Each number is 500 + 25 x the weight over the matrix's rms, rounded and kept within 0 to 999. Layers, rows and columns count from 0. Numbers have three digits each.

# up: layer 4 MLP up, 1024x256, rms 0.0642, rows 291-390, columns 64-127
# down: layer 4 MLP down (transposed), 1024x256, rms 0.0635, rows 291-390, columns 64-127
up291:465490506537543504508462535535509496504495539492521486510524480511520508545519491470488502511482518481519483498503505493474513516499469492494500504475507544496480456540468501503508465509489474
down291:514459482465503493481468471462510540466530536524478485499503496483471482482534448558480507529525489510498514482532479484505501473501511518520488465521553480489509514491510514511480539464497526
up292:526509460496475495497485514500463461515524512483494520492490523525505461520490475514511521512485525472506520488503511468474511511495484537504549481494503492461480486497527538475482475463467526
down292:487501511478491503503516510510528515531526524522517517498525470479507541482516514490488487502468491498499475485485476525472503469474516482489470519486486492545515488528471525495516531538534469
up293:455529467456518507480535476533503538478514496482511533478500416438558483526500537504517511495478449495507550471475500496461511515478507532526479488496497505509477515494519499509483488506491555
down293:501479555549496516550470524458515485534470497522475499479501550519414491490494457507514468532500587532510489525496534511532513456492482497497530487504538494483512414519482512471526503496467527
up294:510438472520502462516526549513511476488552497549498511526533534494535502499499492481531549488515507490522495516510509494493540506540490459512476508490489516481505494535489497485501495487512527
down294:519481515501516528494447482510482516477455536524485458488486498498504504483484540532473457523474485505478507493468489487525444508474479539487513495502513496486522506461522523524487505482475503
up295:474463472496477504479496540500484488511502495545490507495504516486499467553439509503493492509540492493422488484481552487464463475458521505531466499496472511467510475494474532510438440509507500
down295:538528483440502472468484538505512492492534521435524468468489482516520503528528501495527487523481527509509484509505487485498570466490490456466497472511525521503535489510530559496524521494490505
up296:501502522477492501478501475487557483493518533525479500529504468461495527494503499510517509461531449512470528487492511552469507533503522549533482492477520483492529495464520496501488500466500520
down296:467490483526507525530489482470464527519482521509505538503488561502489480519458501535524502491489510493523528536452506458530468482486506497537549499526456497490484444481481535512522506526504459
up297:500493530531473542517520521485512505504525505528466534486472515475493530503498533490515526510523477512526524523480481493472494520545515529556513482492481518508514467445512520512482455519520506
down297:485484506462438470504508511515478526496494476483479489468543503521492468497502525470462507536489523472460502500499525490580494446483517497455510500501488510459470463568484517491541521499529486
up298:492502523497527505516545530463516494492515494534498531521490501500508524505454486500543529513516497490495516483482464527459504516506514519514480518529521490521489507472489525536513517487501539
down298:490496502510512481495490466534489475492478505478508477481516493505480495521479500510479483499496484479511495556484491495519487507498481485480494504514497486489471537503488498513515502523513481
up299:501466524523462541510467493469557464529562506507486512505501453487517453528458504543494506480493495495467533519530486515501484514523507504499506478475543551531535485498517482507493487514515507
down299:508553496485528464514536539486463497531495499477508470482492544490463475487485487545516526499514464471506531496484455513466467517478506524451454497537482439528502467502535488477529509497506484
up300:504522500521510536488475535473507493497483530493485506480457521479502445527510479451527520528494487477463513499525495468459506485509531538525546502490497506489499491529469524508513511542507498
down300:514472480508482480493517482497511507469519521522529519504521467528501537531477475504469524535500511503504500513465512504530500481478501470552434517492573554508533476486510511500460457486472486
up301:522526517468516465441547517485475527499531509504483488530499472485495535497529529465499503473502469535506486480504512526495478528494463488504516501532509535520487478492441479535496475539518499
down301:491500490515492522524483492496545475517518504490464497504470530529494496515507478516513512484496507496471494462450494487525537509506536497476494490503532483490518504513532511503535537482528508
up302:521488443515496522508496500475521442499530494547487512497500455496505497501471475510525487479487549497482525474555480502505454467521521546507503531508469502514533464520513503521436493487479496
down302:468496452517450497484490491515494452487457518536476485500483464506520493502506456494476482503462490491466500552508523507488488544545508488483502504515491513518475530539479507493486512525473489
up303:502505509512509544487518536477474501484481491518493554528475525486524475493502519492520474447472524471512482461474487534533471501507504474486491496494533560533516492513497500501511528534513489
down303:496502475506496471485493478486525489499524484472487476472482476459492492530519493501505516511514500534508509489538511503463536477504506512483505505519501489492497539506507477493542520520468509
up304:535472513531452525476500530507508508494495505533536553521524504500478481517486484561505537501535562504504466522475498519505466483483512499522541466514500491506525473511531505498524500499503509
down304:512578477447554508485498475512472524523483517485471476504472514519490520464475493455514481467481425470489539477521482498487512513508502491523488507482511484509461483478488491509519512460514505
up305:475516474485509459485508501527555531458554516534477546514496514467531531471504512520514492498524509536499474472519495511470483492502513491534527489535470504498517505490516523486499507498497515
down305:537521485485501469535486544511489510447519469472508473512526482512512484474460482488506520503520495496506526509509504527496509499482461462477466501463499434478499496538492515544524513485534516
up306:534508522519459503494488553479493455542528466466504523556495522515466498509485475531489549531502530477489511507494545521505459467512478499515519480528508486460463522490480549547495524475484505
down306:468521468449520512507505523548514532530540541531462504475493503520505466492521482413472534537549459497512525496518514539496521490518528522462503438480505495530506510496467537465524520487465490
up307:505552513470508486541538470515514522477529507488521492505505500471467463494480536456540491512479484497499510449484441487501517522466497538518532506541477475510495540480467504516512520520514520
down307:521484508504544511476483537451502467507496489505467512531492509512534523465511483520507505447523551494539476534533533499491524471524493484530475498517484477466529519495530477522514517498499517
up308:508477495500419533498493540498489477534505504500531523491517525479499478481508477525461522545485541499476502538455498501509491449499501492505517429529532494509532498529501487511505492524464514
down308:500501482446544461489511446526526533502500499487452494501464480501496534487499523497541521459504470498544507456495472523490489531513515514500525517493481483523469528476533491513487484531521550
up309:470516514483505512463530501504504509555570466492496502468587463517514495468450525480507461501527529436540493527460508517446518549449549551503539444496538499491517458578500488490501491525480473
down309:484514476470456525485558530494494525500472487489469465496470543492450478511549487531486537528487477488492438477496532462500499504509471518460496444466524432547490510482526478478519473537547467
up310:505555498508488507476504537480519500530516505545492513496537509457556490498469513545495507507523501497482517497513448500460474497514483451505477519496513496500551504467542491529502508496512485
down310:505461509480515520522538502459519460466556527509475497502459489530476505511475459516495556526534527497477468505528495508532522490490540518471478499514486459486481535485461502554447483470488525
up311:476488453498483503523504539471499393510471473528471512486487478519537466483505447467527454510470464501545505526512464494468458508512454462507464522486454523520477439529520496518494527508516543
down311:473554515486440486499494456511500466540474518552503473498483514476531454508529482472487550506533489522518524554468503490489524536499536523448513498553498470475510473571494489495495543487529531
up312:492479515462478542524526502505574493516535518476487503493473442513499519501495471471506467464495514444537505493526506513496484499511460512508485504509539501528509477502492475493500504498512509
down312:499530482520523478489516472483485515523483511528474477525480508477524473566447508527485536509478489558444527505470499483490489499511535478466536492496456462497465513481488544508516491503472491
up313:522518503474512466452492491470505519464524530486523497511500472455544464470488490460522519468460489499499554433494504529458493508459486514506495475501526526497508465509504511544481470485472565
down313:450531481475437561520521510485497466508496489509449514460533517537443526511514495500473511552510550453463463526514503515514493502529489496502526542500465472490475459526469489523573507534530482
up314:494498490515513521429506523464482497488517523519520482512496458504487492504501512510508496482499498499527513507512486515496510495540476517517504513514513506520535476542475497500480450522526497
down314:516507490488489485513491459520484513463475486481519546485485517490514460512499484480500511470520521497455519486487523480553503494484509505492497490502508509480494492485521499457516490538474537
up315:499476529521516529462488466494505521482511535543452478537479481490522485460486525495509514529534508508481521453511455505508495526538497527543487483537506491516492521532457528559472503456517506
down315:483545466514507521525485476524494470489454491484497512512519473511483489460503513538529463479497450479522512532489535487514499484493506518488514532496470501468488532498518513522547527519501477
up316:482527528507506502486505515521537510485492511466533514551558550509551511469502511483488480532530515500481493455549495487488514518477482478553452483491489509529506526520518529521471503547485490
down316:532441510496509530522507471460468495515487518513511481486495465492467534492492524486490480519531510514495510515473540534512468508546482477472528518491478514480489474499482495518464504459522503
up317:507483540478510516511492511457530533510536465542514517470475480481487469497495491487516527474521508505506506506527488500501486524496539506482526506480505514514518473473506510516495506534491524
down317:460475494481480504517509524491513521474491458482503453469512503496470466520523519504482473464520514507517479507464516505510476542481475472493499479477493528502528486499509497473493455493532473
up318:533542498494451480480494550501507465566458478521479511510500538478504501508503519539490495560503543500470506506495477481479517523474535446509551505522483502506501504521492509503499497506502502
down318:455473491503515486492542467485514511449555519520478454484511479524544497535540508494512537466519506498470497503518523518501526496521473523536475495498505415478498500526530510482500482478507485
up319:522516475516462474493502533500458492462486498499493459527507518513545459481509508492504483505488545491485518492527461500482441490511520518506479501521520516474504505510521507530522480511497510
down319:473508498503503503503512494507544482520484515458490479483542472509499510510467517509490511472511475497523500492500488529510570530479493492461485483474454470529524497481460506513457494491495513
up320:467487462502459493493463519502495505495551483487489501497558509489460518471496486574522515494508492457445509490452485512500497470491501555506480525520524490513488483480506538511492527513495510
down320:525490491489494463527513479464498537518444531498508491504467477487478456481527515474491500506552533495515535519556510476508488494520532495452519484507474471525516507503480492528524520518511498
up321:470471528496498499524465483513466507475508479510476485502515504466519517473461533501500522461513537525492490493485520532485477506527521504534506526517489507489500507517493462503481395517491510
down321:523532490491503441467462499478496534519498471470521504483540484471477471558506480506509503519559465521550522526536492497540519490500485538467457492503524507460527464469454494492547538482484499
up322:512483487500495537505518503505481487545497494529547499473492517504492473508527477543484511551488483479508518514483532539509496481541538505502482493513497509513475435519495503561536454526498474
down322:499478478515496458514455521510510539454525571514434469540537484487502481503502531498488486501471473468493529477534466507499491454511473474487479489492501430507521529491503514450506487493513494
up323:526546531456467515494545494463516458474514487481484518498505489505497519482528505457506539505466490472509504483491465530469520515524485511510470540533441492527446501565502496495503472547511512
down323:484476544481507474520453492506506523513463551547520513519469434482503492515515500509445499516497444491463512532497475565527466447480530503501492495517517516531493485521503495424465482491442541
up324:512493486508485483443486506477498436518518497508477507499488499490508453464499481484501525499538549544537514547507518543533512457507522526498477530566493469470508475532551512507512468530502495
down324:504498483501493508515533475490502557536504527499504462517498509488485542514483487522500507538504485490473500458524486467474526495496489479488502474453536539545518511503488476489485541482461470
up325:492496490488492524466481505519502507506486467538512544463494516515480479469476478485512504509474525488485506513509499487495512514513549550516553503531466499475523470541558516511485481515439535
down325:535539459520483476509528467494514511517496513500506500513517461445503500544523513529447515497522482491530506489532494502508500519500488473498542491472500491517506526486506487478530495532525461
up326:501533512515498479460473518542559514498480542518485527531545521536501468517473484530468530505522514494466511491479484511520526517482475492530526484464506528459534496500493490512474534542485459
down326:488439487543453473504513490534448494518488487511473477516479536513494464462485518515528535519488470493499500527506516489528504494530482524475478461521531463502531479503540498464513448496504509
up327:512534503510523490485466509501476492509517469496499495513510486490503483513465499532513545495499490459443505507503520516516534496481539480523503495494504509456481499520467504506522451469481522
down327:498511485476472474464513499467515531509471465516516517493524486487480494502529501486494462455494498541494466511473508507497490519493495508486486481489489443523497471477515482523530484490525496
up328:506493505505520462486504512510516509512526512510513505522485535510563500476495493498512532479466514535467497447547464491503486458509477513494508465504525500491492485512515512464492515496457520
down328:487541513467498505489514543496483498492470496488512470478507461514462542506511509487479500554512481473520491468488536516515506515503471463502520529510507493497530519509523494507478502493516517
up329:485514463484457532505466519530533507495511482545462491564480517520474485458482496544516503485481503516493568492488516523489472495505501469522487467492487520526519489493461568497497511504516493
down329:518483528505483513543506477522442490471483509454518518501539476473510485515462480492501539523477502460507493517523525495497503554492454514498522520506486562468446500517492493495476448528464491
up330:526505449463473539496477517485513474514550470467476502510495467529510489509488420505501509482492503496545511503484497485479476505477485503504494487517497497508527475503489497519483490475475494
down330:506520485511500484492490502492469511483494521511476482448494519454490505489502531518449495479493500489499515501498526517496517489506485459484512505481484506496499481491539499462484471500492499
up331:501468490520495478455531477473539484490505494502518501503496500485513501471469501508526544500519499487489514501476502516536526538466485534528482475551496498490483456522538490533527455527489484
down331:507547473495505515520482501561498489472492538488489491480501474510492474521490464496466454528491503488505470553502489487503485507543484520467517478505519437515496469500491478490524554494486504
up332:451504491504493518468539502482492464465516520517460524497463522469530504499499556490517518524541505475532544540547468506470518518491496483515523444496541535529531522517477504504539519566507503
down332:511555479454498481463503579502509523537497480495479452500480496471512464543477462483504550508483488516482512466514533464453558488445515506442538455472517454487510514523475450539506497492470486
up333:506513467512463521511502498517505452511511506484527503461498523533531479503500452494494480553509522479515552495483453506506451484516498501516537446493534499503539537515512515471476520524492487
down333:497511495486513462489508520527476473444530446510489481493524510502537531488507538467521501496500470456485495525504492523507487519494490505460472532549505472517498450529526459521521504487543537
up334:488518490505521495528473484503517487480539510516530540491476448450496502499514470478471496541515500548476509494507504538494483481453497481549536517514491515494521525542505467510440474532492512
down334:499502506525459429480535497511485512511468539448493501540504532539485494502500479483454497489499495497534520512488477470465511505508503550467479494474481431539486480500492512530529482519492471
up335:496469530506498464489504557480515499528485493496513492524489483433547473506470518518524517486520534519484514498482536546505430504455517506495493508467552520498515461474514515513505507522526535
down335:503554491543508524489436504500543484502459518473505482554459516500475516506508533518463490507529508509544537504466504471458552491500485482510494528515461475513494519495495484498501474530511490
up336:495530499480457456548477512506518525497508496502470462514527454474530492452479535483519502505521495497524508524453470531505521547470510536512506463461495486506465471504496487530470510505488527
down336:468479493510543512480517477459492470508480502513525531478481571508465553526499510526496516526484544530487493492554512480492478444535529495484502536541459493510504517483514511469452505524502496
up337:472529526488459504514539508536489530536493521528454511523471496457567486472490472501502516484511484454477470479517469501489475514456492527518502434514498473570491512521572532510485445513517525
down337:525450460503494516457538524470508483478498516458525517465532440543438510542494497479482477500511523542548541478474519451519507509514524486461482485521512528533467446532460505530520506460499531
up338:501532448507491501487510541498548540535531479504501478473467476516510476512497463576480501493472493549527490501502548521496453473485494498512519480500498522479540473490552490509510487535514508
down338:533480529513524514479482480514481510489487482477480519507501513496494521436480532483519478512475475460480514519478473475458530486507517473508507507482524504551455535525494520502517518484467444
up339:484499553485477525495465585489540555515496454481461509491481494502463478493515525481525503494506523467531491474534488510487505509550506548502534485493503504528500499476513520528511468491507547
down339:482515481514496511511507443518477487509483509516539506516543493518525468501487463505489501524532491510511511491462512497498526483458459459485463501491510486479500519521462496491488496481509500
up340:492527493515493555518490472478495458518504490535483508488508521480502488500527476541545490504433504510502553465486507541519528440507515427516476496540482514544509502505512523504499488507477483
down340:519493518449449460514499488566500514528488524491466461493531512509487498506504536463482489511502477501485519499532516498486516504491499464493518479490490510495485505489488510500474508494531508
up341:567470539527483486499525477522511507537528523509517528479505486492538480509467495494490439495477458514435524500472493495481507485500493527504514497485472514507477452486536499512494514515525484
down341:473550512458507446535510497493506574500509460521534511500476481539512539550472477485553517538532510532483484535530520522519527506500515506514487477520543502489533551478498507441461527467528553
up342:475514490505437484483544456515538452472514466518473464488521495484523498485481491555515506503501470443499525493488477544432505523528500518508521503543472495510509494487558480475470497522492516
down342:518474534468490516535466516557541516539518513507479526474543493478474533438495540544526537475458515498535501485499457478504455524563516519538537509495488541501491473510475504523469529478476531
up343:542519486493519492471482547535461454509463514498499491471506535481517436486542544515526532539486532465480524433499506474522486463531557482516494443490488497529518510504533511505523472536513526
down343:470544469477497475520517465523509472491483481480510521490530449548504504545447499465510471494495501534526479530523473558486492516488461511491508531503504522499509549525527487514499500475520485
up344:451484486490492494485512478533521501453499508508505492504513509464516492483463500484532529550505515532485477478479484486426497468499528480517505553504456513537506502538525536509494528549493509
down344:567468477537510489500524475469543520497521483490474552502504500458505508537465467456442508489528515503463498535485511493545500436529463509504491511505513494511494459502500492538469533519505511
up345:507514484510498503480522498470489494492517513534490492517506532488526464522499510500545502486501480491505519489524497543507464504515496510546485469482522514463556516471501516551474494513486515
down345:485487495502504569490503499499513522511488514508526517496493482511488504492525499511478483546514488507478525506466511467470484481467513512552542484504480502515459459508448525481479529497483454
up346:477532426502518474476486526496490529520494502511505515509501468499505455504504529480565483509487476536507492482499487524490522479468459513494501494515506513499519494559483496529495451481476530
down346:480489505473492515481490503470517531478491544483508526503481490531491520516504470534471538506498502494528507514506537516512500514526547525444504460459519478536504510471506489486523557525484486
up347:532470463493503493491473479506474509547482500455516510450525499506514476506494442505503488466456471500494513484481495494524514467453485517513465528542482497547461482489529537557482463519417499
down347:453471523476523528534495475456559509421539480498481498505504507520507510507502462473542544508550501518502522519472524501477436540528554538506572481525497522494516502511463502489454497510518497
up348:525513479495524505473524496524499506488505522509510486519493486452504490473536528510522536506515481524482472499513519493472508497553540539497519516535513506499509506559491555519459436502501511
down348:497448510530485535533565504413489472508502502499530539482513527488488445459487486515538492504489521503465506517519506504502497472529522484516498458504478505464526508459541494520493490497503490
up349:489491503512495458487501511549523527485490473464501510499500503494525488493463454560479453510456558550533506476515496511517508514465502525549496511489494502541559491531567524499475455487514500
down349:520465524500510544480494487472503558514492538525554511492472495515541546548507547468454453535490503517545574536481477484472481485509478537519519508461535519485537504533525510535472489451456530
up350:478531477467516522476508496536461499489479520462483474483492500516479433483486487474507540501448520530497483505473522512528495497514526521499530498506487487495490509499509494510492509492466513
down350:478486512530499516513528530484517481523497487542491511533503499473527531498479486529492525501547489449501523484547475506489509522505502523510452478513488473502459491517488508522463489490522493
up351:486465522532503511454488490484493475491512519492474525519509484483517517478513493475549537481504515501524551493514496490500521511479508517532544464500485500479577502489518494497494483478506499
down351:487538483498491519476499506502480513550521510511506497486479487474485511533486486496478496465486488492485523495510463565488533509476500495524503511506492466510467476499500511445482510484494515
up352:511524507506512488509527509500490462485491465485505519516532508501494517465482523535545476482483503498516500466473473499502487448504482471518525508516518549524524513494541473512534452559509514
down352:518487509511480519473467502492494552488497559522491467489494473511523502501489490472454517518476507526496494510534495486538471511449489512486448482515535473448519503511457542501503520456446488
up353:503510450534496517434488504484494469528500503500469499453537513483473467508476516528497454518496503507498505496517514484490488482508487538498513505515502482495526502501497490483464476496480487
down353:502509539507478503529498483481489495506477499472559484497525500501523494515496484483513518497517478486465509497484503518513486496484529466484494497488483528489482442498486476518509482519507528
up354:520515490458501454497524483552523525495501491504472473518518439508526514477460511519486521552499490482534526489522483469488523483522446494512514499514431486536481505526498517507503480501481485
down354:492453481506475537523501520498514464500527475505516544476516507486470507490492472497551528497493475501459490488470533474519492493488503512505521468473511550459502503467525528461488467456505528
up355:549487475493471486536496485528495472495505505465457497510521516499499510492489513522524507527540491490508506493493449502511503505490507445513470495527530485520508466556514553524487498497448515
down355:463497518493517519510510501546512537501487447547504512507490465468480497473531496498474516468443470480511496515467539460501499485528526538559554497501504542518486493464536481500522508503514491
up356:488531481507462510511450461477482522527509493459514515499490495491515471471501468547509504523473496465495535516482497478480468507486475455496491518516483494520491502506501538511487513528522530
down356:517487490510531498502501577506532484488487549523491491524516517499487518503519521490471509509531513530519479491526488536511507481503488514436478489521494462478505486479483451465534499535448516
up357:490555509453514489491522489526506489538518482455471505513549465459494483482504514493534495521469521498481516523510528497472514482508481507495508502501519533517491518481475522516484473473498494
down357:524481517484540503531493519470486518498436489507525511525481491558494524497526545453541437479519499461477518478500526518510555479495468463537491489474490512467499542474569450516483514490487518
up358:482498529505505546483526525463537499511515457546504529499498484497436527483516514562515515506517521508484490493537487504497475525531517458541539465544457556500546474488521544506486500559500529
down358:534536509483486480517497452487507540521500505504513461469473497495442500511475551511471525505480510483494530452523478501521477515541525441465506543497440514504486459485475482483550470514466474
up359:519521482480491512501504496534573507491478518512534566480481483501549506500490453537505535501534518508480532492502491527495498461540505539529495496466476511474483473476514531511499530484466496
down359:464514524502489488513471520442440474454478496472468464524512512486528466508495501518480483439453470449501501533512508488432490518498492482491492512502464532505479485517488506520487504470523508
up360:514514527429468515509491501478530482509506500499495524480507492497492463506492525511466501497514511482488537513473516505491485503508496515566488455511487520498491505507508504510464488521519497
down360:511447530546500571508525487466487503555474506455536564503516494533478473490482497560470513470494530489494509487457512489477474484486503466527506524474538466459515517532487506448451568536473524
up361:473505488527494483503493557459514508471488502460490483501484518469495458458463506477491490464497521523512514530522510519506443456475492506513471510487491489483514519534546578545477472486523527
down361:474507491504493494515474493488520523496520506505474437498540494500503550461497515462539504517484526496502537548482476520491511527550453521515549485474492485501484515535494489489485483474509501
up362:491509517501500495442504494493467516480509528478504548513530483491495455485490536517500556535494495504507519499505481549463468497511494545500518477467474536518506512506493510471521499519474523
down362:514470521453453476549512493494488502521532544502522478479473482490484546512484467492484503499475489453514505520484487478533503509470541504500521521481546489496493485487539494536491474496479481
up363:481527511491491485494516497522519505493481519462529472484512505493492433474511467472508502508492537484554489470498458520513518500473502513507498477492503498494486491524536507516492549499484515
down363:508518473464455488521501484543503480479512497505491501480480462497499545472498510529494450550493501485486524514494509509520499518530492493504507500554490461488516515497460503539520536442488509
up364:456493530474515501513543492492521479457561517477521523497512498488541465451541516474507518515471511455491498471498528535502512498515519529516541478509503517507529483493519508514494446514517508
down364:521511474523497522460486510480470504466432523515456529481531483536482463494508515482504486442518510550514502475477547496564488547504457490539481493477461521489490488457488501439457499511462491
up365:498556513483519526512490542500497485547463487494505495463478488475504473512477487553544516499502490504475506470474491508486544495493499499508529426490506524527505508491534520519483516497508524
down365:483477497529505516492535464524526517502477508506504520519523513531485504512497483487444454537485505487517513478513499509487493530496501518480487550503492490486492529524465514440475503494505511
up366:464519451521483480525474526494489478564506508488533487505470493509480482491498496477543505500453527499486534513512475504489518499488533507535501541493506491512483493500508517497500488556485513
down366:538526507529490515479493557518525499519478496506480476487524476450508501459494520543509499496490518458511509469505483521531502464516534534482500520532498445511493487496505461500539525477493484
up367:512508491465494500501472501480511490499472570499502506485510428478508500460468504493484531480541532469511510532478514508476497514523458472536525512488456512494466501477519500531478458518462499
down367:526501514452529480481536453496504508514485517493500517526501542525548525512486466512425492513491490438508508468506495516517460492480508513504517534504542497492462511538455451535503528519460526
up368:448505540478510551498491530492509515477526519494480487470484476504480467498524509505490495530495489489482499521479511508523524479512549451522533511492543523503543513507520535505487522497474476
down368:524478450514517488500467482487494518463521470509531519507512515521518507501470513475490470512481536520530522497531475458524502489474479529533473485499528514481495473492491477520493495498524504
up369:527510468508496561507492516521532479534506531540491506491533471458483454488491459554499539495490508487490533526499513498515501479499507512494489512481463505513537504497548505544465485481470523
down369:415499480482508513512507483496530490518497561489488545452515500489501505468527484501484487507487490532504508502502468480486484463489482480509530475506447486465502473482461515497524531493489525
up370:478532468497474471496494496531538457480502512504493477503533445465532463481463547570553499493465494495542493476498485515453481483501495461554467509496457502529477489500483499516471485482454514
down370:484529498525505480507453568472493552475506478495535517514459512502497519540497472508518534492540500516488497490503515535487544497483509513475508494495508554485504501495548473492528472514525508
up371:529505532493509482517525486530525487495506544492538499519480481508482505468472464500501500471500482549504567496533494465477499472487500521495464488488482500488523486476466521477454515525511503
down371:506472501504475486495511487480465484496469521505505499474497511508530496553509498441470524490501520490482504505475469495485452497464529526480519482516513512503507512565514513506498521453500473
up372:487524501477472493520518485558507521511505508501464515517494442524562468476515457542522468518487530519503502469506501524495497487487489512520498526479445522519520476498514518539518518514480506
down372:483494511464461528515551493463485480507489538491501530432531481469489469524492530425452485509509500519526488459528488462527489464471482529459465519479464507486483531526423530495460513486445480
up373:485531488486442508527485508516487535506494501511523491525472493454492511527491519523561523538523502473536511479476474486517521462479487462495516510515541511566488429555525536529507472475465525
down373:486489502510524511499525543489530507506491463488483508513537459512472480546484532513514518505512502502437483515542512492466464484499486513399494478463480526518522509469467491528506494487505468
up374:487495450559496488458475506482487522513499516564481463505527499498475521489483514531528486513459515475464488523465520517479506522484526492501492519480518495512501450493486525521497557532440480
down374:539442538517478532474497515456496448507501542505480507487503475513487480485563486478534502482480476511465485484474529514446501497453516478543469507474510571520471474510522487512466551502499511
up375:521487539474489502530488509432496457493507501509446494456509504473503520496489510507500513477439509541505529462529490520523500481535520489506513477481486493518507491514522501481525525493508509
down375:493505473489509486484510493509486515490517508474532481490477510519501493432507500489488485501533512449503493518465500480491486494458476529534501527493526532514528509505510482544469506507462523
up376:509487494507442520515486481481512477480537474503513499567477521529515456468523446496542492521482562506477534476446496507501495505552490567518530481513516531450486532487514534478488496527490510
down376:479501529513506542511519517515500483525527510497492530494525459487467492449520496495488506457479523503482514535537476528511468461533512471514477525495492537543516510506487524471518471518481511
up377:513531492507511496551492494495491511531473471449524492504513525498486481530480470503494570508537551489492519505500500486514520522436475494543542512490497518512513466544520511549504521482522499
down377:550463510498509468462481492515501541469467469492512502470534447493503524536467514490501469517483478520567507510457513504477497460486469536454481452485515446460496466483492496521532477479491501
up378:462489482444514492516562491505531487545477550470488493459486486441504498509465467486530494559489496499470529525464454477476516455493485509488510521476488455492516488495491519470499498511486500
down378:513528496523492470470493531505535513489484488518500487543506499523502509501541513486480543470520482499536499484524498486516533501505523510477489530513502507546490496504482454539542500489503523
up379:532521503485508520498536516547502500477516494442516540500510516497500471468485457505545469475502493487460521484493452473514534509523494524533560536471477531472526495522476490524504452479511465
down379:474490501518541487553468524495493524485500494509462536525497504506537538513506568523440451545485495503521504486493446552524502496457493482509481480527533471495532474504532467491493464517472516
up380:530536496522475525475517561523527438527474505540510488470528502473466442507507528542505484466483495494549556462508517508480499461519501513512485503518482548526512490459515491510492481478524490
down380:507532519482496536520505485478522497519468482549490525502488475520529507525477497495582551516509504506484504497475501501458487521487520458520522485475495517538542513526478490519500527559485491
up381:508506482453504458506482509500515464542511507479455506482513434504556476478509487508501507477469516506500528489471543526490498503463510508525538516484502511528485478508520474501482498469469541
down381:474506498523535514495523495461543491521459471491521494512542533514501487450475504504512508468470503507473478425470503514462476497472510495507525498481442518464510502514512504537490534508504508
up382:562508483482506510469485488501470548532477466484479516498504488486489501484509507469516471520461507464482474476497477527484520481510518511515473429471505503514481518498516520514486481535476497
down382:471504504531509483518507479530511482489513510525503481484520522519486499484502475515474472481479539522495499505482469513534470503495514521470524514503512496489490482544473514516482498491482496
up383:501537471504488514498485496503495533496528478511464578498519515488518515520522492504512481526507519519514523492503474486485511499505500475544521484520514509525493479483483497475486517465479513
down383:518463488486469516479475496526470474485498520482486518475506504489508516506499516493486495478495529506465484517468516518488541496498447523500487520476490449505483471501526484486529447506516511
up384:527541517508500499497497570516477511538468478507461462505489518515504477480508503536493521523521509520518525491490483527515470501488511456475473476497524509487531513509493495509501516523540512
down384:486467493505496507525531502533474478499499533465499487482504472492461515505487538513478451490481525512474496545519509468526521470520447502468525518519527468510473516486508483483506505474473497
up385:485505460536495471498480540496541487493520512552518512472500473521502483505486480555540510441495534503504555488465501498458491488491551475514547461513461505482496472469491491493473523482493510
down385:530553478491541544493508483477503478498470471439516517487518471480522477497511511440513505482476482504484466482516476515479519547496488487507512535529559461517476502496438538518480499468486509
up386:481506473453495495496524492509485452469495541499495504504510483445519499434506501485510532534508492464491524467515478539476479490503512527502508507503500505515479515541528489523508489484510517
down386:518530521474515512499522513508475498532483496482462468533549514510489479461476542518522518466468472519507547516505512478448504536508483504507490530520427450485492494511501480501532492511508505
up387:526503495499498497451526477468494486506547477520521512496475480496553516451493503520525532507499495467445532488512466518498521522484556558503529468536461518503568513490489495495495468465498490
down387:497479512509512513491485518499450519533493506482528471498494458462481460495477500482529473515492518533570437514531499523529491491505451490473511544489535497507518476492522484566528525530463536
up388:508495500513495469531498504480503468564470520522470529498489527476501476506509489503527525535495502499501531493508486478502472451503527470513491512500503493512538520503499545497496502487469481
down388:483505476459488501496557458501507534462488518451501514509480499481497536504496496467476489505501487482486507540475498566504483483484481511455513500502515544487495540487497523500483510498503534
up389:537492482510506490461546537455511509522503477518467505532516469535498551526455521518516458474478496436514471493496458504535510504497477538490536487490449558516524474533496493538506459519535503
down389:444533534546512468530488446526540519520508499464513548493495492491524472526515497505519528540502499533531529497509532485488493491475498484518462454520516450483475545495539508491447527490488504
up390:504546493451493501484508487506534506519499523472502544513478503470488510516528454514486511487529539503485472517517473507491534519480516476507497489494485508540509490514500494488489480565529486
down390:483493487510473521495510560543485497484461495469531521489511515485478516448509532504506483502438465527514509439467521478487476515506478457468516509521495514480512503512489525532475491479476512